From a checkpoint of a small transformer trained on Wikipedia: gated attention.
Each number is 500 + 40 x the weight over its row's rms, rounded and kept within 0 to 999. Layers, rows and columns count from 0. Numbers have three digits each. The size before them is the row's rms in percent of the matrix's.

# k: layer 13 attention key, 384x384, rms 0.0387, rows 368-383, columns 0-47
# q: layer 13 attention query, 384x384, rms 0.0404, rows 369-383, columns 0-47
# v: layer 13 attention value, 384x384, rms 0.0282, rows 320-383, columns 0-47
# o: layer 13 attention output (transposed), 384x384, rms 0.0292, rows 320-383, columns 0-47
# up: layer 13 MLP up, 1536x384, rms 0.039, rows 0-48, columns 0-47
# down: layer 13 MLP down (transposed), 1536x384, rms 0.0228, rows 0-48, columns 0-47
k368 093:492518552467466499452462567525505506521495488586428480444542498505466433519497485527550505559583552426465559534529499462471459534520510417519511
q369 080:499426492509569514571463551453484536495543514576495456435575496442483481443477463482564531492502536503487493486535549472512497543493484517546391
k369 082:472476522417488491495526577497467529509480470540523487439563569535415475531502456522578499513622494411475563503506539527481454474547492415487489
q370 096:512513507501451507478575505547494483517452443430498522527484551528513535509472543554476488527491482527420491530506535480427518516507476494477599
k370 087:448495533557454486493547498519518483525481463490445463500491432466520527491496548457495568482485523530466462462480463501484514534512536554487472
q371 089:484485564508495536486448524506483449532507586566469490486545459399491441432508392453489472506501608493487584478528496503500493542496517444435515
k371 089:557472522404492482524509554515451530511466552574577525446549558469440475452530477431467498483509547499543547475534510508551457530519568481485509
q372 086:562496467489516535468471530532481414453419466468569538505480546558500457481458510528429404545480480510439511488484522535399480445459453513521549
k372 091:477382526544525542507548470503429515477538498554477465488425461479462482527564508492507482576427524535534427530460476535450422475520534511529470
q373 091:515500476433444523452450545574488438504493443476566504519479517570456566529470510471512485520461421490556509538529519580485511467505473550548529
k373 103:531461525519583548496512401424501524509521454517495438470420486449488465553511499586492461565471502531533465538510506478517474519542453537537481
q374 083:526422524487514479593453459461468544500566487577478439528527525475508473445491454528540544480513483487575516550553536523541513489514496484473439
k374 088:481519537397481508507499513518478520506453447521479512503487502533468486498501511600510466521552512476554573520492540547501469478488498424512488
q375 098:521471459463553478439510485467466534500491535471473527425544539506450477508506457521468552482539492501494482471465505451543481525511512491516464
k375 095:518521495604522520500498526549519546488473449520436465475552547522503527548491524429415593551523517445472511527412472507427523529525529526580574
q376 089:508437492516513504451511489583489456562475446432472565429467555567519506509483501502513505507546414497482455511460562496479475519459513463609537
k376 086:504544486558505544512583508450494526487596469479469464520492467501525524484512550554493559521489484460455424472437455515518522569524541557548536
q377 084:488417521500559533555418462458541524514578548519505438468532454421449419455530425471537495464493497479540472491494525538587451485474515472510455
k377 087:557510478386486491487463532481464503512465542570498505493508574496464471481515450522572492512557522443458578535489518471542444493480500474522483
q378 083:553475520445486488530433497513510473516525440466459497531465573516419506591489560516501583494491488491480425477478541492480550488458526532537495
k378 089:475488507523511511468509399405496518526527398496446511547458506482462503579473459570542517506521499519476469482456525446507465497509498536543522
q379 093:415476509527440571519494577500440501581496515538489546479443433538535541561500556450525536465520400551569461543473537502523563464462488505545499
k379 096:494529457498511489532515430372526518455567477459460525539428458466575475479493461603591546466497493468480487500485476489524517490549537541442488
q380 082:446435513544506567575474508515482436460506515556526503578473444475485459465505466517548513536509524419566490469493482523524469485541519491530464
k380 079:506454451443567458491522502484473515506538561580545528446492515499425511503488465595519421469561488521483576472580581486514498494470500472502419
q381 085:462467433487488488453473509515469493540512485471448510445498530510506545550496500501488556514539506503523454487460530505466505506489503454566511
k381 083:437540472537520495475502418492495506484520472414459497520552512482520473533483486543519546496513467455456467538443489445544481505553518542522505
q382 088:563498510467453488483498516546452492538449471417473565444442489532498497525478507489485475534513492563534486482521506499497522515422504500544518
k382 080:462500527534553582502538467440512551529581473476434479511527484446500453511461474484512556560483480484516432526418447432464455528515533557563509
q383 091:505492476527507496480460481466521460503524465493469496512467561555507528533494526547565593440543396453470474426463469473499452446519525506511498
k383 101:443544447555530512463523482462543537455500472453441479563442454539546556518494511565481566455560450476468483454438520437508554542472442517491521
v320 096:447457544533526524491523514494540475507465507511497582555501485460507544447485482470523484448524468532530486382491493471594495456482512547513430
o320 094:487469526497478499486512486463500514494491536506517453479496474540507474601543453537454527468487518448521452559490573444517525496494451505462519
v321 101:472435530504485516460411501484524463477449460481442501555484454510504501530504557498476530502462516589468473544468523454508481473448504567558514
o321 102:515512433526562464543559539513534521513548558466593479513515525527452449533433450567584510473512474453511502474514595509488521471582501479526471
v322 096:529535562497557524523526467510573497468498468528524571537454472516518552523528573431479402489501542451521493488444492489471496507505559608513503
o322 099:445508456507460420550520511482449539539482535511542477438540525467474467493466501542581514446530434501566481565480591557570462445573441362459482
v323 094:512489539473506566451463573562563462528496573484515553566535535452443410480494535532518512536554511449476524488490487518476482483476507521543444
o323 096:516472440483502492503525464546531510462508412453484474454538577485482537437514391554412504500503461535490535531540565482516467512543473482587554
v324 098:546546519420513471474488566440522541505508493480525427473522454465477465549535528511461428516530503500466455533544511545452541533564518528429542
o324 102:572502487541549558497496430513440534562503443505441524523457436508522569408512519449564540561511444519551529467484479548487450489438539483524535
v325 099:498451462474500527486480481534499463514449551526511438444562576560500542554555431499499436477514449550452458550527512490492439506504385466497418
o325 101:531507495569452503460532486545491537468513517481523581461512466478524525521524561520518526531526473480588481486540462520499495501481530530521579
v326 096:395432553529574549497496527479501521489521472490479519528530546472394528495556509520586426463509506531490440475452508523508560549501502468558531
o326 092:552515515443506463520563472457519494520468548472530458426463463453602505451466426494456551508483503445507473439459476434468463490441468548543471
v327 102:536466506467443539466493506525477466499488488464432556492475500535520510556462437574512477472506565548501478517508459478531459523443530451465536
o327 101:429473474521553510530561488500503525519557446478519480563544543468512489468490515484548573454465477485472552480499545440487532466584489541577561
v328 093:524507519528480564506501491547517481531486462484506503516526474523472551563416591487433424562466532525483489501452521496464466479462469537479504
o328 102:513452474483515461561554544403506498499492442440564510530468480465445471480570468528538491514507463517488460502520594509503496490576500457517453
v329 103:509521403495439570529548532426488509408529442478504516501492467489510495477469508515448515570523460517587483493500491488540544464533534542475388
o329 106:570524504454466478512496496515509504469480579496449495518444481574481516503478572500544430465511585520463532499470509458474518482418550483410521
v330 099:430528474404537478441480534574521459568511463540479516530525599513495498506495461526504492503465484485488498480580505532429537536491470459496542
o330 096:587501502540426493408540476435508421482504533513529501456489508525504507508495579483436493473562506566525546487505530514516497528415493531517393
v331 093:480557496530486542543515552474547496482531531535479533477483546457496466538489501430548557487495442470453520457552493569450489506433480442535548
o331 108:496463509516523497458522503581468467542441500552460527511519521592560526398505550526522440517536492503536481527460476465485498511501467579486509
v332 092:530491525510461446451484516541556426485499490506498468568507495555422499519504458443460466462486578579486528537457540447542480467475463396551481
o332 096:463520511453498544467553575460475547471561461499497529469477537487484519522474542526495496520542440501566494556551501532477591474490500521495522
v333 095:446533468445466511572482559439409556539496534463422547482571524540491532405425482454570485491577470519484554464548573508499444450492533495550455
o333 095:489539530479506464394523500534600480469468488527531487511452436496458491552585498565442486517412510523480460489471444482479568484527469579487570
v334 108:563500548457544515548507532532521524531465470496491508476460507520417516519512470488443447524501479495510531535511553493511511500450535501500557
o334 111:435502438534486479478470590481440483504528465466512480441605530462531434523481491564546607470483493459524469517437454476559524472475443496515479
v335 095:522536495479527550533439537497482517566461450530493484548429479490452515467476520497482528483465558553425510511493528410506543454538571430514526
o335 101:548509508483530453452490530481506460440500503517501485526507489536457410435506499439448514458534410558485529486491479594470507527569489530469475
v336 097:491405547532517494492542549562558442480481520534450473445506517498456560561527525612394511581529482486465435541481510479492499505463484529512475
o336 102:437575474470508430583439570445467547463491487498522430505550483516552483525448445540541532430460507462510503524586557509514520552560471454560530
v337 095:492567430512478493515554451519549567465504496521552519552483517498557470556464533497485534531448432510459483504476473487520476553504522430583506
o337 092:496517453492476483400508512514441433469433485480487562487487481481478532463548516516530469526538542510591549495492468522438471437459503541461486
v338 093:489464511511461502533453513468481509442529502529558457446516472463489520456469482556472518505496420460542482534464538530477513564487440482474531
o338 094:550538484521526502453571457506486549505485505587470521527538479484522471504515514474435444482557531491569464506475401593480515488448564558545586
v339 096:482520494540563488519495480469470587433524451498577482483516540489513523497538466549531518534454419510474485531497560570574482507526504422512438
o339 103:523491521521457507436484492521537472510492540508424552506494482534530451463472491492472429441535574498526468451480454488408488551421487570395549
v340 098:565482491538421552507548466451546516490439530453522495479462572513599555533503495469488505530427475432445514480588471527510476480469434548500437
o340 099:501560513539550438538450482489490480451489508464532563499555553498468523453484517530463505551493452548574507569417497458458550493562553535463536
v341 093:427431498501465532566509380455538466499511507485501502554495497454538523453446439446520444483472497428474518391491489474499526514475410527487527
o341 103:538450496503474494489515536536567502535409500516497469511525460495525525469583526481500473446496499553540417580525490465530421515518530473448455
v342 098:475562497465508512544479549460524530579465470564467598589499462480521460416559503529479465507444558495462554439545442542501499513483593506476488
o342 098:552408445556467599508503460542566576485504578542489423453477536558481407528459511493528509493487451455531472523431421462540467526536458444583487
v343 100:520548475519495443548522455492499539528495496477456505546505538501520519542540480541478469550531502445448463435578418506530484575483509552452483
o343 096:519449548481497551495455538515523484514585512429514462411487479469454479419481520534457515441444508542518500563491470475489534523494528460496485
v344 102:466386473518492434503455505495467564507522476481496478456538498519540556471424480481538559522527505427493468587399522454462463463454525501552506
o344 097:546561460565457572485524490499512417506470495489566522475485428455509507469506550438498510432463473551479481516525493521451460431501474508505476
v345 102:525532531458438505450485523435524553465501530477467488514485533543485455470476485567521504565499432474469505483552487516482551545466524503464519
o345 102:475524474488518504538484481517462456571596498545537498491494503428531505554456502475462531359544565545479575495489534472554507528460482506470544
v346 095:512485550479493439424514460527489493491498524524447567475508470462560495528479481553487499535467458499467455533428530448538542502505556478538540
o346 100:582563535533516532543500542470489491466536474465551503549494548496535425518499521539484539469469485462533553438526560492487500494439439444588516
v347 098:486522456505547509479442456516493526496516495528513469516427453513556421437432519559514509503541534506558543440465554435445545503507555435456514
o347 101:511477511492487501513534453485564515462505448510549525542485542491526507482587505450498462493514525499435495551562537556494448497527484545482475
v348 100:529445456444489473481474584540461435479514509521471507504493434540516526445531545462493566529541435482460521493486450533519527526472460532526473
o348 097:444565460521515551483513507451489507556531501478482493513453519478468434495488468501514509503446518516517535447448447468402461498474482512444530
v349 100:405430432525457464554564509492488529507509544458527441479418527523564496516558517538512494471506487446467478525579520551403534516458447468450495
o349 100:567570532461548537416516475458508448483507479523477532451513512554486514423496502487503444528513493517577447509536576475509471491461468552429478
v350 100:511539524516486537491552530518480457497506486526558514471516589486546527516521485504494489449506473512511446445488567532505498549448422461607541
o350 100:441503461462565453498518498538499501545453508456567527534513425464511506457524461471488422476442617479441458476506517505484419452498549521505486
v351 102:445519495556479425473555468465440614428446524508513502527539462461540493500557526489535473505451531419421485578461518550522538548469546529501503
o351 099:548541516565458578437532424556544438531513480485509521566501537493527531523512539551536493541549558484505505532511453465472459508537511493499523
v352 097:455494515494520518474479469478485567476459530460536483433529488528552492532491459541454460498526466487388458522509470528453492554498527555547536
o352 100:450524477520474504465584522425517515585516450505476507443493490508522532464451545491507521479510568495553577433527512509569462483472490419468447
v353 097:496532526514456527526526449564512512522590488456560506486474472470544488443556557533561552504382479511572513392518516545469454468509552450541413
o353 098:493479512550540514514487465506560474532479518621472548532445499449460526457511438460539405478471505500489418517426469518459487506472465570433504
v354 097:461426517459460512510505528510418405558482482460469546497582516479542501525442540494452540512534518516529504463515471486477528431479475572481453
o354 102:442534514506508534568453509534482565463476488433529482540462504454442471475554446509574534509389554445437527517495582469521483538572481434533561
v355 099:554479473510490509527471506516508528520489404540464491522484503519512470526511500439438443449571524415521505433421484517448479510479490610420518
o355 101:468433493530497499521501471477530510492546535501536424443452486535477534476510441512598483475452445542551517539570635568566485491562500454439552
v356 097:540497497499525467477461520528497534491456551518476534562517518498504563526509573562481500592472461522488532561485489517560486513536482497511435
o356 099:454514527527532480553459511496546526522570541458526495467553512520436454446446483542470466464474578545493460470460542520529625498453469527519542
v357 098:549508562430463514533510435553470540505496565539466438445461547503524516467556491467451521512474558516493477470499514484523452542492520574470468
o357 100:457522438605531565509479586479582490457546451456515558567548428415465490519478479473557485487501524505568507449531544499476531481552488493517477
v358 095:534428518522490411463531518567497508488463514441447480471523530525439486549447541574490531484467450532542530554404549480550536473506446450494461
o358 097:553602461476586465552486481471510476454529506536517519503458483463546561462437482509504493511567527466543503542585486581467551502462535543503520
v359 102:520532500503500528473502491444506488533449473552490433536460518484500532528504555575482460502401535469532480492509522518481562468509455549489438
o359 102:475464505574438505521488458597533466436577549504493519597531441553536525509469545514522451554530504519463526506474506515499541579513516437521502
v360 096:507571498529387543480521502507529505586511453464470497562509539470531586470463459479525523469513502453381499450582502490496540479455512556480492
o360 100:515485514507538518479571517434477498434450560458521523433554484542452457549460495541454501440502463567556486538427503484601507481567503461522517
v361 098:509487446513516480483537530474477571501424447513589441424429448503490504491477515566583450480487558436508486485532531522443552489480522592513567
o361 091:552485525490490489551504403519459481474567510464479556598486538542512528511477523441473494455576485580499484490490495516547470505471442435474451
v362 092:445511460539489512520540548555517563444507521519526426508491490516526530440432521524537497463546437437528482600470445540521470450509494499518461
o362 096:472558555542501479454467499467422486517442467508399605516497427486464495567504445518503394508459598534420463502486523464426534465501464582445542
v363 100:527419479523565569515490547521433493439468500517466517485517514442428521477530438521440491552416544455473539536474565575476542519543522508588483
o363 100:498544479491526447545490497436567495593427570597519476505493546518562536508464515469526398535527476545537484474510444579487477469447540554553557
v364 100:502561574506515479514432522561556548477519448480558507541560534512432452459487535493537419545515524538434559464472500444477483563542564514495556
o364 097:480488521456472469501457490406444512510508564481495435455495491450546490563491498562442547419456456504485486603528469484483525470556485463504454
v365 102:516435511491435419488450515493474508515527516500518483461551527476518465438457489476548556461540515494504473490452477481530530463521530566464478
o365 105:517471542444533446543508482409536508472596527504471491473499550556486477482511467455461575545449528479455532469488533509489497474582550502441554
v366 094:462446411492483519509475504399571550565478518494552500470438519533595550433507447528497481474401435521513622501490456597520423536446468492530452
o366 093:513506529575499531440449501518442528517507535564525463471513489501525486486516543393552454524550502510519422507455468494537521578555481529509538
v367 101:492563448515526499508548422484576518482551498487512515501479457443520438513532547481460506565441414420507476435509514522475544489540442568491506
o367 098:506478520405498500473500519410498566551505535449492493507503494534486502500517491568502482456499499574548531505532539459491505525500503458473523
v368 109:560485570505512556455461514535521494483474487492464544519479538533428530444435596478501530478520551515489485507451593529509588487502518522514469
o368 110:465496470493538495584563509472586461516437450433582520469461498510534581578566427579502445500472423463484509489502528391449439461538447481496489
v369 109:546460521500513557508422533527480391555469523524529526548450545515459530515515490468462439453471507528542491525443502531473522484479570569611484
o369 101:538531455531486483499568497552549456464468532466511511454497437570531574454472515487534500517473570527442552498484582524530532501471458499493466
v370 096:530467463555534476498511469434442543507488490479524400432420464482539459546474420522560511534459464483474511544555476537515531450507497474502471
o370 097:488452542491472547484434447545481501565496486557496495618500505453459525488555538500477411516455552454461482444528428508444491547437519564459457
v371 097:390498469462423497558485472490579491524456539525525526496540523487446541484559477461539489572473496468471483516551405548554519527480449541540510
o371 099:542463542486484574490483479599460504532495473496409542514513508558508499546526541554438493457538484558511462447485524463530510474494531489455445
v372 097:416564449460473566508492461441575523575464520524472432477493520552625458469528453490463495502475433484452520525508534560460499467488492515474477
o372 095:499455505515450488433536495505449494444522517489526571561479441468429526512448468510515417537511537554543510418526542481529513503546431553474469
v373 100:478448466468520468523494550475546482457532518506470479461502429472518511565540547481459564437466527536458485505583547489464508538521463516452556
o373 103:505490490493442536460476459513492547491515475590436484466503537535604450438469501480568477561535460500517547479471472520495485501495509494490503
v374 105:494493508520484455444470477542447509530479553453491466506473554520456529481536454478537437543407542478528489512480478518448445558554453410566540
o374 108:474570577450535500508453570539533520476513511520557524489591518445490512505517570498484493441490527448478514448543427486493573447474570555504476
v375 094:515549542499548513545484494522492543530536523440462562469496536489542554552524519559533577560499527496486521443504533493465483445532435455470479
o375 092:472471504505506459496485571497550551467486498533499444450510480491442456508453514563433542440447478517529485574489513557494572497516549511493518
v376 101:597403486469494488517459442519466458443438482532512458480584525547464538559484564585502529506436571493462470507520590483557444488554499495527450
o376 099:472563507542559522465543560415473516511559479446477511489490504492532429498488504455517481492514421531563533519498518521539564441403497462545580
v377 096:509495546549579530510545479561442462509497518515432522491455456493507434505543456524476511527504534521533551511503526440529505488490556432502508
o377 096:566421498468438493530462532502528511492458502568526478521464559507473535492539511515498422500514509408480466522481469466472509586518521439540439
v378 092:478465496460499493480503449480522503454521554422482463527521514509459515513481486485468463512518439493496402523452449513519499524516486536483513
o378 096:485503514492488504547525541578452511496527494578545543555492527434571517522527508530454475509506533496524517456546486496478485476484515438515516
v379 094:463526507496486562488508522486531496515538468431597415548518519530492479478560512502523513388472453530483475563466507510479562504515479520489466
o379 106:568449464508518472558493494496496526497417500570499547464492447449493548558474445466561486611464477452501509449459465528499482523488525476433550
v380 095:503506476506446524488443502545439458492523496544467455516537588443484476496551494463512449503547480518468511486489550499547511499513527407472476
o380 099:513466563536534513419501434522583489520491484548516547572520461504578509517466531481437514520479497481481472451463391480434523487469495556555445
v381 095:478416443576514493525499527521472530438494518499527417472453517514521485471554462587446545536480529464476467530441444453498479491540423461540534
o381 090:425479522491548467521492493470520527497519516476472573576521514563508455441499517542544460502478493490511514478523522542483534473463523501517518
v382 097:490485479495477520454517447456518497460545457531548449502437441481571471471520603543528460533467457540477529564528490498522536430522509492476487
o382 098:511554494424478507492489492457449518501502551531432500520528494530479453491526483411521509464541536505549474522463519521554457544450492491481533
v383 093:484587479480537519533574512507461462535513511490524534444486453549474535423512507528604519532505450461578543452594477515507563524447509484433512
o383 094:538458470545450512425454430490443451479529512540516522567526505429466500519564524498485428493458575490451427488481458507418432559561544524514485
up0 094:544481411478479458544540512520537557520485456462548481436586524474520499444425474441527403549411570470463478408508557472444506517536500592546479
down0 087:506490476496532501454498488488434491543485493581487564483483508505495541588518525515473522517507497504418511516470523562516545508485461517438534
up1 101:509433529502503506531504527501512543524517484455431432476560490539532541429486461500485469459520479523496543482507510488551463468435515478431496
down1 104:493543540506496524540553488453480543515415455471480562479541525507511465446535500488530476485496467519506541447521410498515484449482504490483488
up2 102:490467475478527484526479557501488472524421484518480507480456461505504486449541502500490566531552488565430528477513478546519453489471476446543467
down2 100:486534523518498492454593515525503451539502618492528488460504498530567469490523543534516498446427445469508457535484571491528500424522543520495450
up3 110:492451525546496504452574553512491373557384519468473550472515543545454542488547551517500443484554476437478528536486433509488456490424514459458457
down3 110:485530443490530473458459483509512515531476492466475456469473441516482510526489522467451498515565451503561415492463512468402498493489562541528548
up4 114:490479408442537481480499498486538465551514473479439470516505470475475445483498503462496496448562508500490505505524478440484406534487500447516500
down4 113:485475493539529500472473480509504462499475494550546432557464507506495479565477459465457463467443520487452450493505508522499551471513442521546469
up5 092:489510406483504422528461524505447468562465479550508495503514478504504436488418497533530449514556443492410505478558421472449441506522534452498542
down5 087:589496542522567584539548471504513514533472488459429489480462519539514516428545507515460528532483547508517497566477537529439531485599437490454519
up6 090:509512493526528599508552470509554454494495470475506420558479478472492520508495493520479526581545571478555506482545509437482450509471540433458456
down6 084:470526507537480541463468467480510622514517469543462511445517548497489589500512549543546573491531417485471494570482476497473495581529475555516464
up7 101:610552502478522577491505486509571532456465456541521473507464517494495543503549436483459520445533493464539477500445489485540475443453470531462451
down7 092:439474463474429518490484451433535489494501513463511422500426478509499500480505514484497500498452460461432471514571518535484508606499504430463486
up8 105:534462483493582471419594511488566439500526474512424534473519470552484526504525507479552533451512504552428477505476500438545397493498577494538424
down8 104:537599493475468490524455559503425513514502476464529502557443472499479477543489522444500530503470517528458487501518472531489491543441474564524517
up9 100:510554471476456483479468458530510466537439482510464503484470519428463524527523412528485397525472470548460544507598467443541426558532544538440558
down9 098:488546491519491539436539549433503488503524432450467510517516519394515568524486477588529442496538570510449512534501517517542476522487495487480472
up10 108:484446500527434561443461536517584477508461481514475477518477465494527560512523507392562476548469457463463486485435512467453513501475489475508458
down10 121:579478506457500490503523538465468505560476550562465540508509532463384468456430418576534487530544477525527538473480539537495470499493526479485524
up11 121:517465519531479479482525480509440416484494566473525414484570500517523464522536450457465469497492473504515480507545548505534481499547560480473418
down11 133:426516482458521526469459564498493575498508473539489583486516486493545521572463490548532522468479510455531539494427524455490534511477470426533613
up12 099:477536533529449587474498533514503522488486509518399513518461513489493475503489543444509463552496551455487534501580457516453537534494577490480496
down12 113:475482479492522528517496470486540467474460593491564501519479503433458569565536480543458495448511579475479504436529534472473495499487452500436505
up13 099:453519502466488456512473525488541563452522486510556442546403529446432525409505543501483421502470471543462445410511458481543517551466502508454472
down13 104:440440497453464425481500504501477454452457557512535475519562470529525567479452529453517536486503556494498474497454477525498437516588527482564507
up14 105:452566405466456573493456528492490414417538550515556562540478485507521477452510448521531523445465478516536513493577495480460480468496491549479526
down14 126:507549472500532453464469466418541580501443412452522474450500519498506541514528483460491512501515505449491483463443484442546472512532542517507511
up15 106:461470540481529482467558462487459509533496426483509441489499526533506504560465486494554454406544503526538562536556479501533546528530533486500420
down15 125:479488484518503557470432556528529486512534405469485548521480479474445500472506520494479502460468481428450486495496491457518457480474509480471539
up16 110:449543462460451488480458525532517479474502418471437430447454515447483528566534538453503494517489507463495452478535506481446569587467485469471450
down16 138:392468509449499518516499576518485470423586549444483466507555421446501512492462503463432431433546524496504550478464495421476480530460513436505555
up17 120:503475568503497544554463517507426450534480474438489498475557486547485472446544506490470595451537395464476467510503523552447510447517470423497510
down17 137:476449492416433496473405536504585479418426462527462468525463508474405472477482566433545458526513587493471550466546479494475429534447437600462500
up18 090:433504534465471509442447489521485438553523498493499453562541495491500473478603456470571522434438554534501522487505483467476507578495559474467468
down18 090:572419491423522526497535447531504405456465468458504576461561480488358531494471479504496442550531482514541484595512547471567468495571516465474552
up19 088:482478460467456520473432480470560529474487490510444499546556546473481479494530450460527453436541477547469540519480407544510514481506465549449450
down19 092:405542472475593545499453494458505557433514559501536487518500415446485515542482435523499508568473562539518478541442540503502574549514512495477492
up20 093:465524523584548489512479548481500482541420469430587503434511488447450536490473477504524513504548465500455524448522486515554505481524503477521453
down20 083:490470461486462548494503492452532525522515509582441546587524576490534484515509538619476410470448529526525518531504477418557538460524451436455510
up21 088:503485420447409491521450566542423434524473518494510472515495408506555473416449522467476523529385430520501438540505494455486396527444453529480573
down21 082:429568477524499511487502525476444518523442582493509401578550507500551441475490521500532442506468499535459548495492427549512545565466517475439456
up22 109:502429509480448541540499463439501470467464445475490442436488449516557544505546556495483513551536490467484493489539512470522426488526469414462547
down22 119:491518486528497535391503547512538482467479504528478539506534488418508487422472540461516494453545537473484426543467514489456473538498493584517487
up23 093:448450473526540516478537513488585468529463479472525521461498515529480499364590505441537517561503540497457445474461435511483499451501461543466508
down23 091:548550479514541462455531518488515545497586513509530562533499475482486484521462493552506499518506442436562579522540485511541573436539515521470497
up24 097:548493564539549494432507499518558503537528549492437471529460470474537541512565457474461548523498505570474418463502553455510522505447473508485508
down24 085:490503471487428513571458521479489503454487540535580468540510437569554531531484511497472508538469487486528524496512531545515503498480428543503498
up25 113:501496519504538462493481511484441515460457547414461452506512456535479446514512536512493507561465485523449409470545456540492499535490530547514536
down25 116:484596447607532573539535456504598532495507535499540442478480480521498494559423514441475462505569517432453454540491599534385510479476519576485474
up26 119:437557539553509490480455456519508487506473525573493519551424523491495457516534499459572425529471477459546483516485442525510515478419502513542504
down26 119:503446485542582577497529535449505570454534499539490467468505517476519395478496453526420514523498465474508547471511447462471447542531539558543534
up27 107:461468490470528512496581442498554545464514552527455394490463437533533490491514437468499459575466463552437554493601494457522431558504601473500457
down27 116:492474359503474482570437442477495467506527419528535537529511483475491514429565492437512478478521501500452510503470537481449494533518472560521489
up28 088:482521438514425532479475538541455458559485470508490463555508415453509448418495506520540563427451603426567536476546466501524548474526496530610419
down28 085:487521487441543497455483470533518552441537525468558477481455539480489580551502466520468512467482461595448439522454483468509424566472518552392436
up29 107:441426489565487414555503562546481458455430532564468492474525505486415506521521483436453434516540543500523500467446510540521511502424483508526554
down29 104:464535495551541474563506436502500481540460482495543414539476580527530463470519486540460490557472525508545568471560493483555521481519392451393541
up30 104:489570525463455536449473483468526553496474506519516448522441561469513505493529524514516549423523515489527501452591506488512486518529593483488462
down30 104:493539525481481509474486458529551459454510472466439495539442524449447497461486572440528532544476550490481513476504512551524558469475502423446543
up31 101:431534515520560507427459457471544491493530475442481479422533511510544406589553532540521536529545493573412506533489550465582514437495511497454484
down31 102:568446524551513531510499540508477546538425546433527477542590448541482511508529513478510430532508525429498442519521501436476452530496500497558518
up32 105:460493466526550442414503454446518521572415562448424534576494530538536501525460535495490514486492530537452459467477379510501426510477556528566454
down32 105:482482498498445582539506514523454467443530481519607458498514481551480530463519497533470509471460460523531481584498550526435583457531458499457462
up33 091:472493469438526578495539523522478425464492514414523512522454481498534530497518479479505494496487571464500484535448525470500483447444447532476471
down33 085:541450581529488458498478511417497494484544426523430448466488553621490494496453571573506413578514441488558536534421480480543492519399517474493545
up34 100:522545499556529449482499481433518477454500561459481483459470551545548530526419500502490536564554497465562445575444513511520459457469563437541475
down34 092:491490531499548508495482464502488480548405496463528482575540447458538537530417497501535476476483511545433524371567498457442594554441510519551493
up35 098:509508512505434451564474498477543506465536536474487551533535519499481515522445477536472483476478516507467467437594477466477492591510490434464507
down35 104:516531494500483396473462501485425508443497508487495576490445414517489480479536507489533526498536505488518544501409430519479518435493472474491444
up36 094:506495448545490535557503487443535536556457432532557585423463507509420475510529426532510518445430546486465524522556502511457531499447420471513442
down36 079:437504545472476534509484465475415556492471477551548513448564471531489496551553521539536529540534461522568462494491588481487507511570472505538464
up37 112:500574529489517505411421561396522514543543452506392474498482502502509466486483494492446499492557501567506530472604503511520484479421411554429456
down37 137:500453562512507502561526462595509556431508510493553491511525481560498505537565492436520464509500552508496515533496567452501475471547559470467492
up38 099:490465509515532491527477481484434481477483593458465388466516443477477502488587494542414557503452529527407498442543390573486508528534476538496520
down38 090:453503512494502523563542513526454487558488476511454550417530575460486499568492580498583478514542384482483517489387487470479531431493535554515535
up39 113:531529448493466445426516473485460508499447547473516474355495518478542536464534472435460487508530518483483468466490476560523519549492515460513392
down39 108:539465501466549494513526525533563491498573527519450483509457467428474539482487511488422573460503554561474523448535590499489476544508460429484471
up40 104:504526452482532522485554466580510537505514472492486545504442441527530497498474509527556410483435565443469514468483464522438534544475552483538476
down40 120:476538490537471543423524473460501513493427497465465432523563496539547455478545463603449406503532457535474466479504497436532505490494553512442532
up41 095:552486524470453529395468535599485429520509438455428514505528539534515465513531483430554539484529513423505532491483503477480453517434455475516462
down41 094:437420430495481490528476498490479560512527501477511464453527388510497456560476469555508471451539547464521533480473513542486463508529524485612495
up42 107:507517551557438540518504506562519467477445478519416478486541536432535485513491512461509532533553555511378492489453447480545412507496563488493504
down42 093:535551509498502470497500465501421532515478511517475585435468462487530506498513465553470514513418565463586493502522515454486479542494521464450527
up43 105:397488535467479513499520520494508503455536527513488491532505436566487443478532480465532491556506425448522510478496484517576497500483507425544523
down43 121:545504423520488515483455550519518412517468512443499457481535494492475520554542461508462425462536519448507424517463508461465500470471495527495473
up44 095:504440480527520484516576444559485565470474507519544423385523510432447532533534506463480419480546540510407480555457548453486477513515485501552469
down44 097:532495516514457527470503519523429450576485477545567502496441504502612483481447483490520483525483471514501551470496442469493467519504461498498506
up45 084:532504495453458544486526526610491402595553499506379514581451480542469552506491453528431486563567485486534492518510479514540503543517451498478494
down45 082:495373498492526508528564505437512505452524528571487514427453504539425550554476473565472503492521491476454542517507511443526485480579506484501497
up46 092:520491487495520456396532501450503484525464520542484492460539436488484519555558416505519405545466443405528482504564480426539533509470498440506414
down46 080:517472518468488543513499513482539438502528468475596575546456520467449492500462488500505513415481508520544517484558480535445548525478460483479551
up47 095:532489548469501509444544514500610419505466497556415481463500469527534556370520448494496553516406570544524521496537479497472513501476532413520476
down47 088:479454513563462497546507454501496439519576485501485520500458523483513515544484529532490526470520444521536498484476449513443534514492431521514548
up48 104:520500549484522496533593507532484493478501533489555425485514503461512511447430465451462526559474426565468479453538506500534506485522523535478469
down48 104:529515520484471504504496445469561438516533569492471465527472460437536530440530469492483547508465519483534490509529440524456454507598418513557542